Each number is 500 + 25 x the weight over its row's rms, rounded and kept within 0 to 999. Layers, rows and columns count from 0. Numbers have three digits each. The size before them is the row's rms in percent of the matrix's.

# down: layer 6 MLP down (transposed), 1792x448, rms 0.0342, rows 11-70, columns 112-223
# up: layer 6 MLP up, 1792x448, rms 0.0407, rows 12-71, columns 112-223
down11 126:471479481521480521481492486523472508495430459476528467458493524431524485486494531496479508452498539488460496536535524456465479514497514485496498494478502518519475513493493550536485495513461532529519480501530490470478520477524492491468513482487565470493500496508458507472492515506497510562559520493520522484487524526503527509505497512488
up12 099:470523489490487527520531509493517502480487480514536521505499477491464518464468507494500437496496486536554467475517529475463483530498501466510525480490511454515495487469471524515517491471471487474523480444500514535516487493518500509516556529467473487529455522475483519563473435472473514490501532524530513521511510496445486534516517499515
down12 104:507495486487582511497513508507543491524455497453488437448539522525480502521523495478512480520457497483490543490516500533471471485527534470497485537516531473474505496475495495492503492508510479479476504484492501519515490491472489521534536501506490535477487464556525515504500541488516528549486495524514499541487481518491503509504486473530
up13 106:483529493504526496513519492499500518470502525478490520446478517503482461462504539521517491502505452499475490498492509484552512502545531518551512484504529502487523466421535497478485508506514484533515497488503496472456483502513519490490503485455490433436475497503494478465450502524488511491464494520492512487455505545480477519524559505499
down13 108:493528510443488546526498512493525501513485516507497527537467493484532557530483495448517502499493506459499501501499491554490507515498518492473510480560488466519474511510521451511511530538479476453513488483502513483523502479490465562567511530489523480499472488486485530506519460555524492512480493524509491462454504478501455558504498512494
up14 104:473532493455530511484546523441488504524486469498463507510483487502452461463466527472519511489500481534520527530515472490477508501513514505514523484512474494507521487502489474519511510486507464508510495558551504491478514505519508508502561504504481475531552520514451495508495491484502500439504493533484507454470548521467491520470499509512
down14 106:535505503524530488487495466500505563482471532507479523475477495516516533510492515474502493527514537522521444506508522510497495510486521501468530510532502501479477432503508517457503491508509467489475513452485512483512515519465506506525474500496480490504501490468512508487487506539498564510539508499447525548460503513516504475484524510504
up15 103:501465490485529509462486541442535529484479459546502506477479526502494508496473529452483452546485494551542498525518479505499540506522534463520505521504507480476488509472541507514471508526491476533542511496529522519495499505500522441456494530515509425479511480507424501512465484520506488453507477508494518523505532501519503527497530522498
down15 097:481541546491530542494492502496538505465514524494480486489516510518527494510524467469514527522470465512502489482553496501494484485501504486480521449499485532515545479539479510496449489495503477471465487493504467489548478531480507450527470526499516483566499496558501508519523516499499518514520528514534496442509531492500481527545536539533
up16 075:496516476510484522519509535464571488523506532547514515530532479470489487464536457512500486463450482483534471502520530481512486471469499505492518441511511479492554482514527520478508553491519472522490496516476511517553506522527545547498499487488509485515517545496527470486517522487519491413519510531486497494473490498530465485522520476482
down16 087:496509518486531463494509540488481501413523474483490461531511476515438519499457506531517480519524517511508537498485506493475522505528515511471461561539516512518498521520501462491503471494464545486522516471482472532500530487473452451487517483524488519478472480532496537514514525515485555526511543482519530462530521473464490503461535519534
up17 105:528484477524500503504483522499485551513534497455493484518489496494486519499501520519524477437487486537494506528514496510480491499557489457530521535518520501494481498477585523493517489477507531475464520487484474494512461519474541499502460499514482517486528502481440530520457496484507548502514528483479486504506481498467447496520487537519
down17 104:528492526455481445490542507483512420492488503509533511492498484518507493468470509546504508471504503477489492538518536531515451476485504576499502526485549486526497511506479470511511484474481535505529517550485518476466542509492518528506482477454534506538459488475506498527513515531512463461492488525498543519490493497496503506491521467487
up18 089:528533492495496452479503456501512528459504489488520478441448522546495501511489550484495490507537511516488494507519465493451492507505451504520476529535509499493487536505548478500448486495446503484537509485520489481490497476534516506501467537487483460506512476487478501527504470555482476495499483516514520425444476471512500526510470515526
down18 083:478514512508484468499526492483531499493545527513485522524467522542525510506528457464494504529498478471524497519477543462505505496472542509515508491495509537487518499521512492514536562479517476523472500473493538489512495541469470508519582501506509511549521455532475481532491533454541506505497487504447470501474497448490452520485536501501
up19 106:531534496494481458452562532465496500477499504491516483482482471514499480497498508473502499470485470539517474497523449529481472507491473534469459479536491491526494483457490470472496527467524514505531503468541532500504476528559502489503491515453484490480493517512486452486512536465496470498505517514484496504482496531513457500505495496525
down19 102:506484518500487508542518463509502471460553545459501485490502502488492504485483516475542495502509502551523493468493449533497532515493492521534531502453490485465474512493484496487517516513490489524484503479496534525503467505452496500490501528443534497467515522509499553494466431477453516521504510508503566473515556488510503505548526498538
up20 103:498481488512516512482493487521505525517514442475541540441509549510530496516482480518532467474494472520492503500492474512517524513476466498567536507500493472522509491521484521501477495514506484487505518465537501494452507515531475525519493520502492450477525495485497462498507451541485493504509510456517492441432480569526490536508494541481
down20 107:494522528492519490472492517487467497517504477468487511506525485515460506536496557460505462463536535492496432473485532503488502512515510490490486541509475505509452507510496534521484492487499488489506495505490476525516502523497476467505516465495520493509510502465471513409474551513470502490512470560439545475486490495500508494473561511515
up21 101:527525468488458520457516517445517529537485471487515497503497463508516527494452478491491501481465513532493471515509538515470493543524492483493488522493474470517523467495531473504504518504518467520494497486519536541482523547490526457533465503450513511497507495480506476501465521488531515490494512445506487489519478480562512521480495506479
down21 103:481453547543509510514517481473469523502488542487527490525555509502502509488496537510469516527496487510491525507512501470549508515495533516479513502504515496497560542515473483473473530543478497536490536521455542493509480498433515496460503514531468553459514465506537515480476483477517512519494502501501477491492530479472521515464530498502
up22 094:519513504495507495462508504504523494506513499449504543483594502528537475517543478462569473505517485501487531504510458510518517508520488468469509541526495503462517469464523469459519499543492545472484493509495498463493482519524534469507523470467510529490497537523540493471528505482545511538509484491488562492535502525514458531492519515510
down22 091:511515454483477537483482525479480499507526501535458482538467491484443503508476557506469489435523521535510468489477529486499509476494497502481526488500451485502447481527525492489492513508553488479538529497498524494487518487474515498516461524530462477475539469495492504498503447446461532487496514511504439494455467527508494472522509476514
up23 112:505485469494481512514489544481554546483508497514491548455474465510502505486477515540539474485526538502481526535527476486517487457497516492497482456532462522492526483473476560495497532528470532474453512530519517513513451515501532491463462503528488472528506503462491501546443507503475501493490500516483534466480500500520485546512547499511
down23 101:493520501527458526525492499500523507516514477504475513492529501503509478488503532498519533509489507520458507546481529500508507493496499507486540523459507536519476504498497516479506509511548486545476502514506517500479565488520507511474501514448480513499503476528518481517541490482498502568534470510558512499521447565494526496518492484516
up24 095:511473504472431486482489482501452503511500502517495522460525484522540494507483546534489493526494487483512468493535454542516511498516478475474457488487467503480518470495527520508489530519490459509529535470503469465503521478528479500471513492526530472525526511543528482479519490482513538483494514454499511510519521538503490525491521518476
down24 087:519503505511469483535516499447489485512498524480496484514478524540541491477511497513516510515495484518551490502531520500506493500498487464488488503530522514508506564496533470537493499509511485502479541514458536523515526497490488470450513536471531503490517532524500501519501517487503512516524478476494524505524489455497479525493498483553
up25 089:465478515506458513482542528499513473434521489507490526483517514534512502467519494513489528503494548518509502494505530496480498542456513514518496461468479470528509460425483537517458540451512558504502536479516529560492509502500498453492533500478536491500528531515446536503507510515489474459491487497494523506523518523541548495495530556503
down25 085:526521500513446479497548501493547478512462500481496481450561491523488489483472478488518517493468467471440517511521491468484510490518502504476500561507495478485491481524483472508496566500493516466469529484485516532530495483492539466510461507500549493464480483459472521506536535505503503488469510537489480519490521506508454508488474500507
up26 094:557487534493487493498503501491530534506462448560506490484526509516506534503498511523479496507520513536518445528521473502475498472521491451477500484515491534523490516517514483488493489512477512503511481491515497497512543507474520536498467515467516498521489533469496464526494455483495459498493533481478540484496526492516509518521508532532
down26 091:507490496481477502514468487483505485536497497468519468529487468486530505494492464492490538454467533459522520503496489513563470496526539528550490496511498515515493527457477506495490523492456499511485483440487508517540453532516492481503509504524470515464502462544476552513491519459496513540513531483521467531496496497526481494495491509499
up27 075:481517522522521493545567490488489512518474466519523523496479539457534487511548498477506534472517509507518492516532493511534491491508479513524500455530514477504513497465503495472488476542510548476509505500528481536482545496518542458514529491458506473511483499471503495460474485488527504504453504519509518462446501494518505491502505480537
down27 085:500478554478545513465507476494458486479519542491509530494479489494454419490522490525530515537514471494499504462462488490521493494495524487470509524512513548486484494511498484528490512471452497509459505479473486516514519491483473528493494476484472527506502487471522483497532516524459549473492520503536499551496489525485490523477501495495
up28 102:505474470455475522514472544511530434518466462477469490520517450539473488479438488526543468487505473515523495493519523549527518530552476500521495528507470481471565444495481553507487497523477483521503514496482517517512504509512502520473534505516460476493515458513443491510467470519493477457486517500472506515476481537488557508536482508503
down28 111:475497459514524471476543468482445533519511550471482467536521503554480442471513496533506483490520465572503513466480478534506515527503475526496465521490471562501506501485514486490455509488536519481493495523530536469491475483479462483486503490500513490513486478531535495481525509538499502529515528509469512486519503494481473489452497497498
up29 095:513452505506520511474501506506492518534481456491521475481488516512545523476494455483527505522478483532511501538494444503498493511476483480517497510494504525490532445507562521496481522495494502530475519473539479494494459517499497498514487515502487495499479493500443550492495474466520482492488506458498528486510477469533486509541533481516
down29 094:457464549517509452479465491499498546476512523533451531482496512498516483512459518465467487537475501443550517519464463489554535513492506491448481498513483533503513476544517474523493531505492533461495517448526482515497522489478499497510474475476497490450497513523483458509518520478511557495522472530498525515470461488486551519499515480511
up30 099:514478508454493508496497504469501467486495472532515498458496465478497487511487480544522505515491520519490494543513533493458486483512503527490499521498513516478508433470558463502484517524483489492535509455515545470454507500514500562482533523494527520457498490479527447487487440519536489496477493457494508516475488511490535467522527529527
down30 095:462501517529502514501496504495484539518524504511481503485521506482476506531499542429439466502507491503502530503529536477520487498525476478517479498507447459460469490519485508510520442516491513510510544538518488476466496549481461460458483486489513460508450485525546523437490496475513539509496509549496566505490507478552495485473535471476
up31 101:494509486515500472469476542506538488535532521515538458476502503532505507497498482528529472479508525519493537522493494516540479508567514519501452485518512492463493475509486497505508476478493476497498476505494515519481486551524511496494478477481471501517484496486453479527526499499440483429492498471511529515471504467511486484484510495517
down31 100:505511520542513520503506490538455496493485543486476489499474480511465478494506509496505526531508505502479498471520513544491484518469519494464514526496489476523486539480525478534436508520472509541527527504509501462520497474509472527515526500535523499520574501506523512475459495494522522558469513537470458509547509472479501512483501486511
up32 102:523498509452476525481517528527445527528495496462518456483458500490510503502497475483501487489468501510481467511492507473504525463514527506488514503513494511496488515508485517491504503461458523527518499511544494512447485513505541534491515492474512466469495493506480469548480485494461485467482535511489516476455512457486483499488525521542
down32 104:543535496500514491449529467483493490486491484535477469513485504529496470460539493542549523494542494497443516508459485517541500522533494454492520524482496481496437509497496461544524424478495505511518495514526475501478498490510459484479482503501491503514505485497505494438493528459497588482536518501516499535506486478484495513499495484474
up33 111:524481527506532535500510509474468486465463520482488481479448540466478483484488569499505520489504487548522506501500478489469525550534470495507514475502467494498515455481499513481507551444489516517495507475493497511512485544469511490494547519491498484477516533478476497503473529509510483477466534497458544513484504545501500526524481557490
down33 108:508521454488534484506452559489474515507504512488512496499454495495454523458456491500524491476529520515462493495496499509489476478488492515487501506527486496490454531516515511507504464486535472477493526475463485504502523536493508482526484507496566493516480489518496480494525482479506500499482498504494459476536512504503518525489492485506
up34 097:526484519546509501498510494508546527511500502532495516496545456479464528536524508493519527502494494546474495533555487484465504490528469465486544477511488469531505494492506487511516522480449473464523486470437475485517439499511504468470458515468523513493501569497479456525520478467494507514504476526488495497524563477470477519530500514534
down34 112:478512524505471527516515490454457487459465473533490475513456524547562495469469476474480468499493481490519507517441489501521538482492506521531474507510498521505481527470514490507498506497480496523481478564521518507516503462502492493522521481474486461502521443503498506493494561501517485465516551498475550495521438489509515522456512506458
up35 111:494474527506507502466516539446497504471526484507501468501527512464493495475490519480497543511504571536475502550507501493495502560501480490497502492484480446509494541463500486501488511482522536465544500438522513451470448551488542505514545509474485495508552498468470509525501500539517528467518495483464480510505513496518535499477501510521
down35 111:520508472482468509492494536482481514523493476493455510512516514520474488532522483520484462454492517551451511485493551527534488519487490510455502484514495507510510503495489497559516473511485497526506472433487529465506495548431474527541539539519476471518503501509522535538482510516532488451507490485475505521482500494538496476481495505486
up36 103:526536559503504456472509521475499511527510527498543457480501492499497539503522499513524502548467524520480465494528506470469487508479516423481481496462504552511473501505491520551445471472512514527515465494534486491459449542512562482461461490516511507478535513494480459492558504481509535463510482509513476511497539476571510543472494467525
down36 105:534543479511529522542477524468498473450473508523517534499470478481485508490524471490477480474505420472504502507477476550458509521498489555477468490531570504469490519493509529491534486464481497465541468465462509505501530485470469479539505503512524505475467490508553515482469497488465470495534477498504522467504511542490501438518507494478
up37 101:523494508465513485516512532474473492505467512467483527445515503521450516500495519507517484520519506539537522476496531447517515487510497502513511569511461524510502481511564531468508518493500499473535496477502482513525532469470490541503525546457461476462509517468510515521491489496476440539488451524473489510491535522471524522494557461505
down37 104:484483515528538540473534538466552497501514464495431500564508559495492511508479500506463500468501516458508572541492510469492512513498526483507539486486484493525486467476470522537559477497512495521524475525512551466532492488506526522499495526477486466519511510472473489538458545482486513505456526496438494480501484510460500551475513480491
up38 094:449506554479514519505471519533507535447493504518480514488455476510474509462523518536486502495513529544522502524500507429469477535527484516530469513495524532549567500496463528475471555510515487488500513508496490506449509477486552487484486460472504487423514506501488494490481527476484483472477510532482490488488534526517464541516488469502
down38 099:490502483534503492460483483517488488465440530510497472471508528553521485514502500502504503528483509495472531485513476516519490487436530522548469499520526507434495526524511471547497497477510507496482498491509502515535510480469495488498511516530496501481540481513448487471527524515493518504480489492513485460498469529492503502499498501505
up39 102:536526473518455490499501521480484477526510506573457516537546488499499484486524501558495448486451501527512485571505511484542453482469519501492496474497477485517495503508479509477510499490528509496500477521514513547517485473520551527462492534505490552508518488492483496522485500545480539512502500519471469455468463486490499479484502513562
down39 103:471550505533523494515487468476502461540505445453511465496498482503501528489520504484560513455469489473497515498495527493507481502562527488481500497501486480519472413501495453483511437495467496502481520469506472459524465473509499482491520498520497470468463540519539510514452528513517550455504487474467505520470543491476511491491508471473
up40 097:524497531505481468516502512481489489489511484465508547485485539507479502446487511540533497497471536496453480458521486494469520511492486489493508474511483476469486466488494504527451516446494505546508502497522544514487467483535512501493539501513513504507493514474506493526496507487526505518505520489519494471477497499504487530529518547482
down40 097:474484500584488497485512483478499485502495504534511475495537497523488546510520507509495519497511538484466542551484494515492553510489447528487480513506483492505471526496450489484495466517558499491505492490518490525511517516524476480506474474460494454462476491494512507486512498482495486488507505526534481480455495533522475489542525494499
up41 115:507468496474529515516517500517495509524535534487471523479476508488461504488501477490535499508488460523528463545508466496553534482487510491499513534499535444490541530474543514482537482498520468467485501490514480518494476472509540481487542504451479431462494500508458502500482477511494501504514491500476507478473527494529521534520501518482
down41 119:508479468494487496484485481504479533505516448477488468503482488501540527513472459504476531498516521512544491503497458516485442517458470483528501525478518509545485530558524543503478491532510523469470556500502491524480489519503508552534496494458490495555535527514459496524502501532516474537526509500498484515503492514509517477499481530550
up42 104:521456502521489521524496520493500517554437518492545520464491503516496487489492521523536513496492530553517466526502472440495497560461489523544482525491520514463476488499451482511494520486484500467522495510484518521530491534491522499468468467473510517469496512483530530513497475536520493502471497526529488489500495536533514493512496493505
down42 107:502480503509474485482484502496496474501567529504471530487509460512538491520517465463519476479470494480538532505483549503512500458463524494461517546530514477490457470501486504506528472521468495532491521502502516528496520456521492533555490514497531483538499479491515507526477548517484479509515480502495505477533526487460470509493525508506
up43 097:477497503535524507498547491481520481568475498470518467472519515463475513504520509516532495511504481483549520513560486523479487496465507539468497517499472530514540487534522556492497453532500507507484486506505470495518512479538467527524501495469471480479485480478496534501478536510523495533443524513513475515468492535516506522513491508545
down43 097:469502513497491545511460532501521528495519494494459582490475528457504471478548511550499540508501514511501510524509521505483482551499475510471523447482526459528470486494517473454459528448500512504534538518519481520474546485523502514558501500532514502532538484508515498492503512471487508495486533502486464526509498503522492495534522453511
up44 103:544459484509481536533509528515501491473493494525520535521498523509528535463466537479474518477529465486530476494527490469498515485539432499555501510512484514505498483455517449488483531482508493518506527461486489494497510496504519465520466500474533454494525508469462484520511509484475495463517495488481538505516518519478526530502471546520
down44 105:502490474482479516526525486523499490522498497476524502477540494498491529532478456447494469455502517471470466541528494516495511465486492479541472493472484500494483484477485499505498501511494481458497465508480509492485536509525492516507506551490483516505519466475477495472459498494494473482488437491519514477557489494458505469527551499517
up45 092:496507519488484523497518529464497476501468479515485441494508495488529522481480446541518476524472477499490454502532506510527468474526505490516470543482476494481492510535505512508472524480496511524456510494531500502556488473504555534466497488505505500495492452467458500514487477490511488477483468510493477534482511518514505503541543494544
down45 094:500522501538473503501517515496508451499482532481513488475501487522530521466451509532508494468502514493463497491459532507484522502482489489506524498489515505480460511522515495524498496497469487488533477508497497542487482533499479517501515472520535504493497466494505485480519506570521497498483524502496527456484481495501465444490498518527
up46 104:531492520483479534471489510495515518449522459530530493493467509506524502512506476489520501499491498511527527520457513511524529526522485481536480514492486470504500527493516515487513523509487487490518498491528509489470520520476490510501539524490498457499505493508483456480539460498511506532518579502460492424511533470569548507475518497542
down46 103:513469497509467467526538515507504525511508526517504573524492568524474497495477493510474463542495480498484487487532533490493512518509484480473491530462512499489523473512504501486514500486522493479447506445478494504501540485460548488496476504497508532491545553510486486523486532513494509498509523500506528447538499493476494472509482520489
up47 098:479540536451495539502515486492464508483487508485523494485453541472490476482472510487491499459516488534540517487523491475514509572482507506523456505485510518534528535487466514523478493534517500497523575536497514551501523507512486444529552511518564446525534482474529475462521525524492501526459512536497526506503498548533511523481512477499
down47 103:554531525485577503462500514465489470522545519499535504562519536513488482484497499506505493485455522493497470447515476486565488504475548461472494508538536454499538484496505517486471487480497515489483474498492479508491462493494496503432483498509488487475546454547510529490501499530486517489481507466514521479487498483544484518484475517487
up48 084:559458480524460517479479483482540501518476492482465537519527514546484535476475467501528498520519492525471539513553509511522508470476494493518466520469505484464527514454511489491502474489538520521496504527476491506492522558539510472499540537502571494555522489468458476494467450515535522507520558514452510479480475531467514517495512480560
down48 078:465511506465489464517514476446528528483551496497499498501495499482471475498525502482543493537473501476404495523548488498500486470490509516490488495461527501461507509503492527506512491464521502534508543511523446542474467534498481457484472514494523521522504466541487460526533527515538495486497502494525521496511522517524537531498548500497
up49 098:488508496515506506505520521485506484488506513505458487504505483511531472498503517556519500535463512494506484507514516527506465511486492469516484539494518530473567505502466494554499527484505508493493500478545534502486518497499502470447565511496522505478523502513490506555459519498504501529465461502502464448468554505509500524505497555544
down49 099:507501475498501499496521481509517485528491522455553490515500476537496465485466470477544545478464492483463511481508519521508536529527469516499428477471553569500474494516468512501528487492479498497482519531499511511469499515490513519493536493529514506470510489486479490502509526441474457502477519492532453512528507496503503528451494494496
up50 116:520452520480509556471503521519493512483531489488522526524453497550502506485503499523543466507537512515471508508494527514495530503535493473515483537486460503516508453487511572478518552462486493510509514462518485482476529498494482514470512472515508468467508501508500477479462473526480509493499515490454576472487473505515505526498515525505
down50 127:499525458512510507492539487527520504487502497501482527523462497514488451505492485527504472468531463531503490519524515496523524514519483486463529493527515470508496518468482489492541467564507512445489478516463516461508492521487479485500530524471489516500455461457528536521491459478499498487509509503522507512467482529459482491532534465508
up51 096:495538487494458501500509478494471492473518504527513463501552474482479536481459513505518519460486564568504476558496516469499438538520484478478517505467484460546472474508491487478547511468513491541481491481494540501478486501515523491490527501491510519479496530486495484479502485506503477463493492492522478547490527459496480494491523481498
down51 093:484523506472512497491484534513502547519518482462488534467524537510530484508497505543474484527512447457515507494485477481516540462496511490483524464509462487473508481470545527479481497518456465510488497519486463511471501553523466486511515498487488525469538540514473451488505464496505499542529486486470494434495482492476512470478458534559
up52 103:530506525488494471492491498485482521497514518545520472507508470477491566517538453508487505498460529536546484525506511479493486527488501478495542508503465523525497522500502528504521541515478548487523516481477462541520476518488503499465491491464490505507498509503501463559496477465486518468503512503457503501487520480510547531507485476543
down52 102:454469485521467510540516504472483433495511492515565514476494523547491485439511468462519521473511499456535517494502561515479492479532491523495543479524500501536487458489510465484496494486494494488493485495471518505496526504519487496520506468502498486488521469484514531493501526490472459491482516474546531491483504496522469475472530560500
up53 107:555483484545505514495521534526455478480485440482540525468475518506469484506471459494533492520494510495508493475539484515467508487533468525484468502553488552516507438465471473463468492488529502499510463493516544495451480509481519519516489499507468481522504449492470488495503519506508459473496532502477531482454489486497470501528491505499
down53 108:525497478477486526500505500488497492514488499496506506517461492477511485500542490508477505516506534501490485494508477524543493472497530504500484489515474490489478504482449501515477549515504476528495492448498523470487540512520513513483543481467491513494484486517509505561452459492480503545516480528465465515471476501515540464525540487466
up54 092:491475499525535495438503473523502486458514485505504466460506489539507507522539443501493453496524523506479555550491503510502526486543486518477484465521486488530509490486519493457503505450508459518502481481528513472469554503509489467473475483515534474491526493512482488510483495517529479498502480524493537470476499493481474487472486508536
down54 096:516479487527507475483516531510499530506504525497447489507488459482526516492506504531485496516488504491463445484470519523548522521457518504550494501494502498543507537520495476543487537531493479488493516470517476488536475503512505490502544519493493510526523477487496530511551492507481504487543528497499461484464477512498496497464523499555
up55 112:526469468515492522501498503515482462481528520525516520481515485478482498502509468466532504524500526490518499508538463492482535550524483541527451509555497522509526465467526484505470521477530503502473489461486501531493521488525497491516488470477526506482522507448491509480491515474493494448492502533486505478510479493533473501519524542523
down55 105:460501469489458501478535521509581493486484518500488503519466527517499489527510487514493506490507524524499476487479554514497526468488518487458545497504502489506517477505472516527491521481482491509485466515473508553531489509485498512525514454529473522489499495488509513477539520478512523492494501511486485509528531494487465501496498509509
up56 105:546483486500537467491474537479470556541478494497480535464503487470470528516531501522568478503503521509476487521512504518501500486530487469466477473513498500475517455516516481504457486536493508515518534516488474531473500530540507448407503514523517452462529485489516478483485498489508499477469506521493537518480497461513497532525511496496
down56 100:538465540472480515463511513519475562477515508496468481499462484534481486484543485509537498495483493492525524485471494511484535521493519507499477514501465516520510471540539463523522514518503524493537528508463477534463489516505455530492461456491476507529527532483554488490480481501477502503527486500525514508467507482469500523493517472498
up57 106:522493543552510510490508498510510514491512477492515500484516478539485501453503487494510487538488548562522460509521541481508475523540481542545475540491484482440511454522504484455460574498519480554500513441500496470493471486538502487496531530473495510507479536494504456487560519502540453515477500566500507446542500519532512491502527516498
down57 109:514533435509447486514430509473496461496467503483503521546480509455564490505521492510486485518512485488510510479459493512514487472483523507478509524485470509527482459488504495486485514496467486475504525523488515464484536542448489520542509497502553481500513515492513524535486525460483520467510525486525521499512519528535531525490486465515
up58 093:532493502525491500520492526468566510553473472533568509466521490526526503491535491497513462504501448516527485466560457511497501486494480518485454493535497525499526499478533550516498488514488540482489514490479463536502534536532540536454481517514456484466475498473473485521488494535504508506502525459472531508504522494504536521486521529475
down58 107:507528504477529538527487493488428535479487516480483517470467502520494514488469520495495527526533522503496513480465540513491501533497472531498540540486484493440473530498474453534487526485473485496513517459531511543489487472448464515531545488501507487510482502520518499491549497554477515491478471528497530523501509522490531508494536445503
up59 086:525504496508519465512523560482523500503488532481452494490492523489462508548493517508501485510450485519536509513526487496448445504461497544475476482510454476505525530507467499470506471509498537530501467496535547481526483483519517475447516527466500533517481452519474491510486503518516503499449502519491449478507467510512497511499505485498
down59 089:501511504474501508458502474505464490449534452452504518483511495526487469448523479509554489491488531502538475449486491498509500505504476488471502525528502479445506505479487516524477499545510523505517475456522458526538534501474511491496500514486482504553496489518444493471496506509493502526517494548532500521528491504484484512499471491492
up60 112:508543467446499486466469535485536499490484510549472511481517483501489514508483486490511529514508545515488510494499473457539507511483466461464508479520503480543479489520483509530528544493505461485498515501499497538507510524487517492456504539498501520505545530467501534500504490533443477468485490503484540464469451470495518507505503535523
down60 114:519508461499517478496524521483428546478489531526502510475517467528509472486505527519554514531465527501523517454541516507526488486472495548505528494504500481474502481505463499515530472506494485499501512491512490458489500506530513475488500471449527494489489480493496529454496484500481471525504492523533534487493527501556526535510473466532
up61 107:502537494523484501512491511458510498501475485527477495466484504498466471504527431499508519538514492490496475506505487496534499503492504502538459472513527482525493504481477513470496515482524478512482516517563469469533466468519511508495464475458494499447478498474514511476512481533519519519509511477445481509538514497529460514479526520495
down61 110:459476511484495505553492559491501494496487503474525506463518457503481495482476492473486503497517481463460461517523528523471529565475447525486453509476531508519490505509509519509484511531530548457519469504528512483510538520467459450485509520485469532501501485516478452491509493516473482533467504519498517485463495537503493513531466515528
up62 090:541445495520489513450515533479512530500520478517480517450527487463500515478497471556479505501476536494469493521544526497453501526515448536510526502510516429474528470543516497501476546506471498463536475495479476458507510488550524516545544529500496474517482505429489498533519493510484492490487492496494473506493522529505468501531527506494
down62 075:471528545498535509484528482523509513530507518511499487470513487516490531506524527487486518489494507511485488494532516498495487494505493510457511510488494504507487506557515508526535494519535483495528519503510513538453511497512503489555488521505508476480451488523514501519512508512481496497456497523468517495491509519512503510497498517497
up63 108:518548502467516477468507506481526497473463497492480509527525454529495545490504506474499510529525469522493500467528480482509491484562474536533479546510505500470528505448512497429460514482508475504505516484510518523477511483486514521511524521529548503478509484501476492516472518492485511493502529523447522503495520499503496527495516502503
down63 115:522500477459481469480517537488495498517527508502512499546511544498468515499516516492520497509471512528549494466515478489482504487533494510494529501470489514515562509514504484478494458511522481488496486508528455491472483516444485535500466486500515504519549482493493505517456505477500537483531481541494491443478556495474521464471498493510
up64 096:509487478479495465455544499481484570544447507454531522503474489521538510506499528508537480496494487489527486490515497495513523560531487516483509532505503490523580497476515539492477519519516457520526508492518480477503484536480513514458506468522518481493495472501500503480499516502498516516529511531493514482490461524492477535556492495520
down64 097:472478487562570480496519499517460530504496498494527514499542499495485467484519472505472478521484463478503509470492543512514496497484526541497530490513476504447490496507494456545448492506501542481478538475486499487488522483475481492475533518469512503531502489545464510509482535466487515474516527496511497504489497536486503509457477506511
up65 105:491501524479509504504479493508505545528497525508518510479452469518469522461552501509544455507438518531490436493504517499503478497497539480455490473512477487505470511513465486531462507506523491523464509527529506537499517501453590504467478451490485531502485471465503508512538474538516525506500471537488488544456512512544478523459552545494
down65 101:545525536514529500476525533513470492516479486527457506496528491530505496518470501511458533511555479492495542545490500481469515543472471507511541513526480464505545521503514458502454542519495518458475499506496533546480496493472454516513500514503523508474519519484523457468452491534488545501469559527478496495521490546517496498527540491517
up66 097:515480472525533516475512476495503466475459493491496486484478470481461526511441503530502480477521515520499467494487482501528520531512469472484519487519529493481484495494547468536462553484502475460531504448521513511539464550492523494541491467483512457511526514459487474507491516503447492477478482438480512539488464517491468510473472545533
down66 096:459508506458516511509517544498511502466517500519472500553471476533494513490520506471518487549523479542519553521533522490487506460515499493467458495502558480512499511500471544480521501501495485502465516494480531504491498501481503512564491514510444470478478514508504505470521496513559476477497521524493513505509518524501481512500476431458
up67 102:521512521509570503499530467497525481450509468484535514490495501541473497484451461486504452498497523462483500492496515480537484543547485524553528505526489501483522518484494544519493523429487488574458501463496503505507478472526533500519534525471497435487525486476491526501480490484494487500528528491474519492494479536510513509496511507481
down67 105:529510474498486528517508511533497507474438500506521479503517527474516493527481477447492481506508498515510481526496488447503481518530487480517521485515496478504487485453487485522504471559533512476490493536539477495510497493490497460497473523458502500517486494494526478509460503495505481504474495476495514478505529482504499502486463507549
up68 104:460524519497496498487491505447508476529499460523493502481488471540467526534495529470483520493510463505517516528506485507540469489494457502544518519498479534472506513509536462453503505477487477493519501481467457526511523531521460494505519542464484531470506484475478528536540467543475460496498477503499496491517532488508454522503545509557
down68 102:476485485461487539517521487510503478517515463524517478500497513501497525514464490490493540509500520539530480527498515516517485519533493486468495496475553517536523494447462491490554538498506522513488449485533482479503486527453530530503489493506495512460512515549551520482493498512495510504510547499535505488487508503474540522449526511512
up69 093:518545495480564463510521511489499532571478516429481517490497473479497478511533492530510500446483536463491437483507474514533491475542530482461490479530501491511507519485507519543485513454521534511498488542499482462518500449500568475440480508495489494488487490503488507472512477549504498531503472499442526509460488449494452482529488533536
down69 085:488483459513481476489477546511449469518527453500520462508471480519507491526536479510496516498485519509508522529485499534510515456486482531527493494483500525530529483507481525455519489529519517538475501486538457543508541523481498496526453517513522537475499527478505504455493489454493521521534470505498498478501477481483514547499485450491
up70 085:472532475540460520526501556464503517474496434496516491497489509502527550497497478468523527508502535537488523514476498511474483502475466461508481492504465514475468454482480500469495494493474486491475479484534481521512509463522469522503495510504473523488525495488499517463498469514465510489462510511482505471493480509500468472483508521527
down70 084:531487573469561501452501482550509489509522528527501487508537478461472455512531497516432513505502517474500496490505505467506544498468520539493510537508540508458521523536543513523467535489519501514479530472483478548497489491502502540503496512477492520477516521524491504465494507527530505513486513463505484495547458529507469515499463455472
up71 090:520523514490529499452498517490475497495520463509476485491461514544499510503501557490563474481501472495532506469486509505565485469513533513512515530539525511478558517496484468503483484457493486469519488493500492444448512502500506486499512497475554463521525488490492476531511529505487460529494494523480473466456510523506469546515520526515